From a checkpoint of a small transformer trained on Wikipedia.
Size: 12 layers, width 128, 4 heads of 32, MLP 512 squared ReLU, 2.56M parameters.
Architecture: RMSNorm before each block, rotary positions, no biases in attention or MLP, untied embeddings, normalized queries and keys.
Training: a variant of Muon for these matrices, 10812 steps.
Each number is 128 + 32 x the weight over its row's rms, rounded and kept within 0 to 255. Layers, rows and columns count from 0. The size above them is the row's rms in percent of the matrix's.

# layer 2 MLP up, 512x128, rms 0.185, rows 22-46, columns 0-63
size [ 72  81  94  51  88  91  99 101  76  83  51  59  89  69  56 149  68  55 120  67  51  62  89  88  78]
[[103 124 131  78 120  92 167 100 162  91 166  51 144 204  59 124 126 116  91 143 121 165 111  83 157 172 136 118  60 144 194 124 146 110 146 107  90 116 174 136 104 151 119  86  89 158  88  95 138 128 129 161 130 154 114 137 110  78 145 171  76 134 133 144]
 [103 139 125 111  94 157 107  51 152 116 164 101 118 157 128 184 101 136 107  84 130  80 120 102 139  98 101 120 145 151 122 190 137 111 120 102 112  93  82  71 203 198 155 169  93 127 107 109 146 113 165 123  99 132 153 111  78  86 147 118 116 145  62 111]
 [114 119 184 114 137  64  73 163 150 149  85 117 150 162  71  78 138 128 113 143 162  71 127 150 136  91 111  59 146 112 123 129 110 143 156 102  87  89 146 195 135 102 161  64 143 114 145 139 110 106 174  99 149  78 120 148 138 135 137 126 165 107 103 112]
 [150 103 134 189 162 163 151 142 170 113  63 114 174 153 125 123 111 146  52 124  97 112 129 101 150  94 140 118 121  88 187 182 113 101 170 137 168 132  87 150 127 135  76 134 155  66 114 161 124 157 104 189 144 159 117 113  94 127 125 151 101 151 118 105]
 [166 142 147 186 170 116 186 102 110  34  99 156 157 150 155  96  79 116 111 155 156 116 113 122 166 142 100 175 155 155 148 160  82 104 195 168 104 140 113 154 122 160 115 140 177  95 127 124 134 132 139 158 120  98 134  50 120 139 143 122 109 119 126 131]
 [152 140 160 156  55 164 154 159 167 122 181 129 148 131 142 129 133 144 133 115 145 164  97 129 125 110 160 148  58 201  91 145 153 107 139 121 113 135 122 157  71 167  76 165 142  95 151 160 165 139 154 137 119 133 144 139 118  97 126 154 126 145  93  89]
 [124 160 129  74 112 129 151  90 153  91 154  71 189 124 165 107 153 108 127 130 135 136 118  88 103 106 177 123  91 127 129 139  98 100 126  54  75 108 133 156 146 129 131 147 129 140 103 183 121 114 136  97 110 149 121  86 134  87 134  85 140 103 123 186]
 [101 121 116 146 140 108 100 151 101 194 102 123 116 151 180 154 183 157  84  85 121  96 113  81 103 112 149 111 108 136  87  99 159 169 115 104 128  96 134 144 135 162  99 198 132 119  81 135  88 148 135 134 146  92 144 190  87 168 182 145 165 105 130 187]
 [ 94 130 136 119 141 101  92 146 153 135 140 117  96 162 122 111 136 188 147 140 103 150 113 122 128 106 107  93 140  93 164 132  60  55 147 106 129 189  67 148 161 133  80 120 117 155 153 135 122 116 176 102  98  70  96  94 100 117 186 209 165 128 131 127]
 [125 105 135 157 155 132  92 150 165 130  83 175 175  92 151 101  84 149 126  92 129 113 188 182 132 153 175 173 129 167 110 129 129 127 194 127 121  86 148 131  82 162  90 141 168 123 107 110 117 153 102 150 156 110 122 145 137  54 137  79 131  91 111  90]
 [107 203 110 104  79 168 168 112 107 127  93  83 166 151 147 112 156 142 149 115  90  73  81 167  71 130 139 111 142 183 137 152  79 107 110 150 172 117  93 163 112 154 103 143 147 133  85  73 168 128 180 165  92 128 122 139  77 138 150 129 135 137 124 140]
 [127 110 111 127 184 128 121 132  99 113 115 141 174 193 159 109 129  77 123 109 120 116 126 117 134 157 115 134 136 121 131 198 153 112 120 115  99 131 132 146 137  97 117 116 134 121 132 144 102 139  84 152 150 146 101 125  73 145 109 118  97 136 112 123]
 [123 139 136 164 139 159 152  97 106 117 141 188 175 160 127  78 114  67  89 129 137  85 128 115 100 146 199 174 185 156 115 110 137 119 112 134 109 101 126 144 141 141 106 138 122 136 182 134  54 150 146 176 122  66 134 126  94 106  88 141  54 117 126 158]
 [139 138 139 114  99  72 141  69 157 108 105  61 131 169 154 122 144  81 140 115 157 132 139 119 166  94 151  71  88 155 149 166 158 117 177  83 120 112 120 146 131 132 151 134 170  99  86 103 185  96 165 195 129 110 170 132  98 117 150 197 135 188  98 113]
 [165  93 137 123 132 104 110 147 136 130  97  87  51 135  74 103 114 110 135 119 170 109  66 153 132 101 178  82  94 139 110 145  99 166  88 101 113 132  80  92 140 168  83 110 183 167 146 102 105 125  60 129 113 122 116 147  74 115 154 170  95  76  67 134]
 [ 51 126 146  85 130 169 117 143 115 144  79  95 145 176 147 136 138 104  72 160 137 177 146  70 162  55 172 131 129 141 150  88 139  83 121 192 144  92 129  86 117 163 128 144 135  85 172 100 109 131 166 110  85  85 136  91  88 118 151  84 105 137 155 170]
 [141 114  97 150 105 161  86  84 156  99 103 112 191 163 143 156 131 146  93 127 147  94 186 186 123 121 123 168 143 154 193 179 157 113  68 153  98 158 141  99 100 145 116 135  84 132  91 137  82 129 136 137 151  89 150 152  62 138 124 139 124 133  71 129]
 [ 97 129 124 117 123 119 138  65 128  89 156  62 136 150 154 123 158 142 106 133 128  74 165 134 134 148  68  75 134 136 143 187  85 107 153  46 110  66 152 109 170 137 159 124 126 177 123 146 123  97  94  72  55 114 145  98 125 108 159 156 126 131  90 145]
 [174 126 163  98 135 124 135  91 123  95 101 117 135 160 163 200 145 130 141 158 189 142 172 153 153 139 141 123 110 130  89 120 115 158 174 216 130 150  81  98 168 133  79 109 169 142 185 134 126 129 159 130 159  71  84  85  97 120 140 126 107 195 138 129]
 [157 149  74 183 128  96  84  87 159 167 132 118 179 159 166 120  85 112  96 122 169  95 126  79  96  83 151  84 111 140 108 156 103 129  96 104 180 109  91 130  73 113 121  91 152 134  85 114 125 139 141 164 122 121 105 172 138  82 157 131 161 117  97 128]
 [139 120 142 192  87 202 107 108 161 121 107 152 136 132 119 134 131 176 118  92 169 129 107 101 105 106 127  92 120  44 116 166  49 151 183 121 163 171  85  97 132 147 107  74  97  99 151 169 143 159  89 128  93 107 110 138  75 100 115 117 180 112 161  84]
 [114 140  94 129  67 102 128 102 122 155 131 110 131 161 161 146 134  96 178  99 132  67 145 109 123 132 142  61 141 178  93 183  82 139 152  68 107 124 124 155  74 132 118  89  89 201 116 168  66 158  87 140 190  78 108 155  79  96 133 135 154 133  93 101]
 [111 162 127 168  96 171 136 108 138 103 125 145 144 157  96 146 127 166  81 116 128 160  93 166 125 162 135 127  49 125 137 173 153  70 153 142 139 111  80 148 141  98 142  86 150  97 111 147 152 146 168  95 131 132 137 139 106 114 187 100 126 124  75 132]
 [157 117 137 107 151  98  58  79 144 150 119 142 149 128 202  46 137 107 117 105  91 140 104 101 113 143 155 116 132 144  99 112 135  93 108  57 109 106  83 135 125 148 114 148 142 111  87 164  90 101 103  81 107 170 176 129 104 128  91 129 100 103 162 140]
 [111 147 145 113 142 177  94 152 162 141  88 163 177 184  96 145 122 123 187  72 118 141 103  95  98 193 103 118 144  93 114 181 185  86 125  63 156  86  93 113  72 164 109 109 118  92 137 130 191 167 154 172 139  59 110 187 136 106 198 176  78 141 111  91]]
# layer 2 MLP down (transposed), 512x128, rms 0.0833, rows 22-45, columns 0-63
size [ 66  77 117  61 118  97 107 106  77  92  53  57  91  85  62 139  62  56 133  59  67  48 161  78]
[[112 151 173 103 137 119 161  63 116 112 156  94 159 117 146 126 130 168 122 188 160 141 147 169 143 145 133 133  71 145 123  81 154 115 156 103 110  86  98 141 136 151 166 147 107 106 123 128 113 118 122 107  95 156 128 143 139 191 134 201 162 113  98 103]
 [103 140 154  93 118  85 128 137 166  98 134 103 163 112 162 133 119 148 103 171 124 138 147 179 160 179 151 155 102 115 129  76 114 155 144 181 119 140 154 196 188  97 143 127 132 107 130  79  85  91 128 139 128  81  57 120 167 151 122 121 205  99 157 172]
 [110  94 129 132 188 179  62 108 150 167 102  39 134 106 150  95 117 139 168 121 113 175 141 135  95 138 157 107  63 178 177 150  91 116 103  61 122 181 116 140 191 147  74 131 105 173 159 116 100 135 153 121  97 131 145 149 151 121 171 165 111 172 113 163]
 [138 123 139 106 136  61 168 102 158  57 125  89 155 121 170 198 113 168 144 161 145 162  75  82 124 120 131 159 187 159  98 147 101 180 185  84 139 188 103  68 159  85 173 132 124 108 151  45 133 124 136 191 143 133 164 138 149  88 144 124 125  95 127 160]
 [132 118 134 149 145 109 110  99 176 116 126 122 103  98 177 169 160 107  89 170 138 143 140 144 114 176 105 127 142 161 116 123 152 139  98  89 123 112 125 137 135  82 186 157 150 130 230 197 113 124 111 120 116 136 134 174 195 115  97 114 108 122  78 143]
 [150 108 142 104  99 118  98 112 138 110 119 127  78  96 121  77 135 126 127 117 132 126 134  86 160 132 146 147 165 132 161  90 118 157  83 118 175 126 128  82 178 123 127  79 117  37  95 158 129 172 137  99  97 139 117 170 168 199  85  96 131 147  79 164]
 [156 143 190 101 167 133 101 168 105 158 166 109 152  96 106  98 137 150  77 170 174  98 155 120 125 133  94 180 124 109  81 126 115 185 168 139 116 118 117 183 170 179  89  99 151 120  88  64 110 108 101  99  97  92 120 118 135 118 152 103 118 125 121 154]
 [163 109 122 122 152 117  81 144 137 104 142 119 101 169 154 127 170 170 174 119  79 181 101 141 153 105 144 112 110 134 159  86  80  94 127 127 100 203 108 109  81 124  66 150 113 145 190 139 178  72 135 142 113 161 129 119 162 134  56 154 129 132 119 138]
 [159 184 109 117 189 109 197 178 146 154  76  93 139 187 135 162  95 149 109 133 140  86 109 103 134 124 122 182  96 136  84  99 140  97 128 164 175 132 170 107  79  84 178 193 164 121 166 124 140 106 179 125  69 106 125 149 131  99 116 163 140 122 177 110]
 [114 141 118  78 136 154 124 206 109 163 103 147 119 100 106  46 138 138 172  65 171 177  77  91 130 152 131 159 126 111 113 109 151  93 144 141 105 183 176  93 133 129 138 110  90 120 158 139 124 121 133  88 149 161 120  86 131 118  72 124 145 175 135 114]
 [ 90  62 145 137 154  62  98 130 171 113 146 135  90 125 165 135 116 148 130 145 115 163 102 147  95 177 119 149 182 104 129 160  80 106 136 107 159 116 144  97 128 132 141  94 153 126 170 167 105 106 128 119 112 107 136 130 125  88  89 148  68 115 151  67]
 [181  86  94 182 111 123 140 186 109 137 129 108 150 124  54 103 107 108 112 168  89 227 131 133  72  91 133 170 126 213 116 112 127 157 161 158 166 145 117 134 141 116 107  83  74 113 129 160 140 103 128 176 116  98 158 177 119  94 172 149 104 142 131 162]
 [166 129 106 150 149 123  89 152 164 146 155  93  77  72 132 109 118 153 134 109 109 147  96 122 126 151 196 102  71 123 189 108 175 131 173 102 175 104 145 152 123 113 109 130 142  67 103 145 115 149 157 131  75 123 101 108 153  98 172 131 169 140 115 196]
 [116 155  55 119 133 127  98 109  29 152 136 109 125 151 109 137 125 169 122 148 207 103  96  99  75 144 122 115 142 129 102 141 118 131 181  83 128 100 132  74  90 169 140 139 124 121 116 170 116  96 116 125 145 143 148  78 125 143 111 116 133 174  80 104]
 [124 145 142 129 135 169  70 139 111 136 161 144 114 143  88 128 120 106 131 119 127  79 136 172 165 153  99  87 152 113 165 104  90 116 180 114 147  87 178 124 193 144 144  83  89 100 137 122  91 157 139 170 119 133 162 121 130 124 139 125 187 137  97 127]
 [132  95  71  59 112 158 143 163 135 159 101 144 108  94  92 121 154 105 117  62 132 151  68 136 164 165 147 136 160 120 112 119 116 129 122 125 167 135 130  95 162 101 103 182 178 147 148 141 163 132 123 135 132  98 145 129 117 130 131 181 150  87  98 195]
 [157  90 114  96 173 154  83 129  70 213 172 105  57 121 122 111 174  74  86 161  95 133 156 149 141 167  98 129 109 153 119 111  89 160  89 111 155 173  66 131 143  90 151 150  96 186 163 123 140  93 145 126 118 139 110 151 184  87  84 145 141 137 123 160]
 [161  69  50 141  96 161 130 170 155  84 146 128 157  92 102 129 130 104 170 142 106 122 139 150 108 159 121 131 146  87 131 103  96 155  78 156 116 122  98 135 166 154 123 133 101 114 103 133 193 128  69  63 134 135 139 106 139 139 116 147 138  93  86 153]
 [139  88 124  97 143 162 195 131  32 123  50 104 129  91 152  88 116  96  93 163 138 150 117 129  95 154 134 127 104  86 118  83 149 136 100 109 120 114 103  97 130  89 168 150 169 127 155  72  96 141 112 169 133 161 110 159 195 183 133 140 156 115 211 135]
 [145 128 106  95 206 100 171 143 122 120 119  82 151 111 141 203 127 134 125 100 112 165  87 109 143 132 127 103 128 162  73 167 139 211 115 153  61 137  82 113 100  77 225 137 152  74 145 137 187 133  99 154 132 149 145 130 139  82 165 164 156 116 150 228]
 [139 127 191 109 164  99 109 104 159 136 112 183  71 108 133 132 122 121 115 165 146 140 127 129  84 167  78 129 143 172 117  60 160 134  96 169 133 173 122 148 137 107 163  93 102 125 106 110 149 123 141  47 152 140 109 147 123 176 143 202 118 110 170  99]
 [141 159 129  58  63 147  99 106 145 129 118  95  85 113 105  93 114  94 114 200 148 126  86 159 158 123 119 188 132 134 170  81 118 109 116  74 153 144 114 170 135 151 144 101 149 166  65 171  96 189 165 127 175 101 138 111 106 195 138 152 114 183 159 136]
 [123 125  86  87 124 119 119 217 150 112 144  68 127 103  72 160  56  74 103 116 132 135 137 116 123  86 109 175 154 128 135  83 166 169 147 174  94 163 124 101 122 149 132 178 129 102 131 149 187 157 132 141 109 158 130 124 180 154 117 105 152 121  70 133]
 [151 107 151 115 160 159  63 137 114 122 120 117 161 137 162 125 162 153 194 145 175 173  85 124 182 177 139 114 159 127 170 114 129 184 160 147 143 122 146  97 162 140 168  43 192 142 139 121 163 135 134 134 117  57 102 126 177  87 117 153 178 126 124 128]]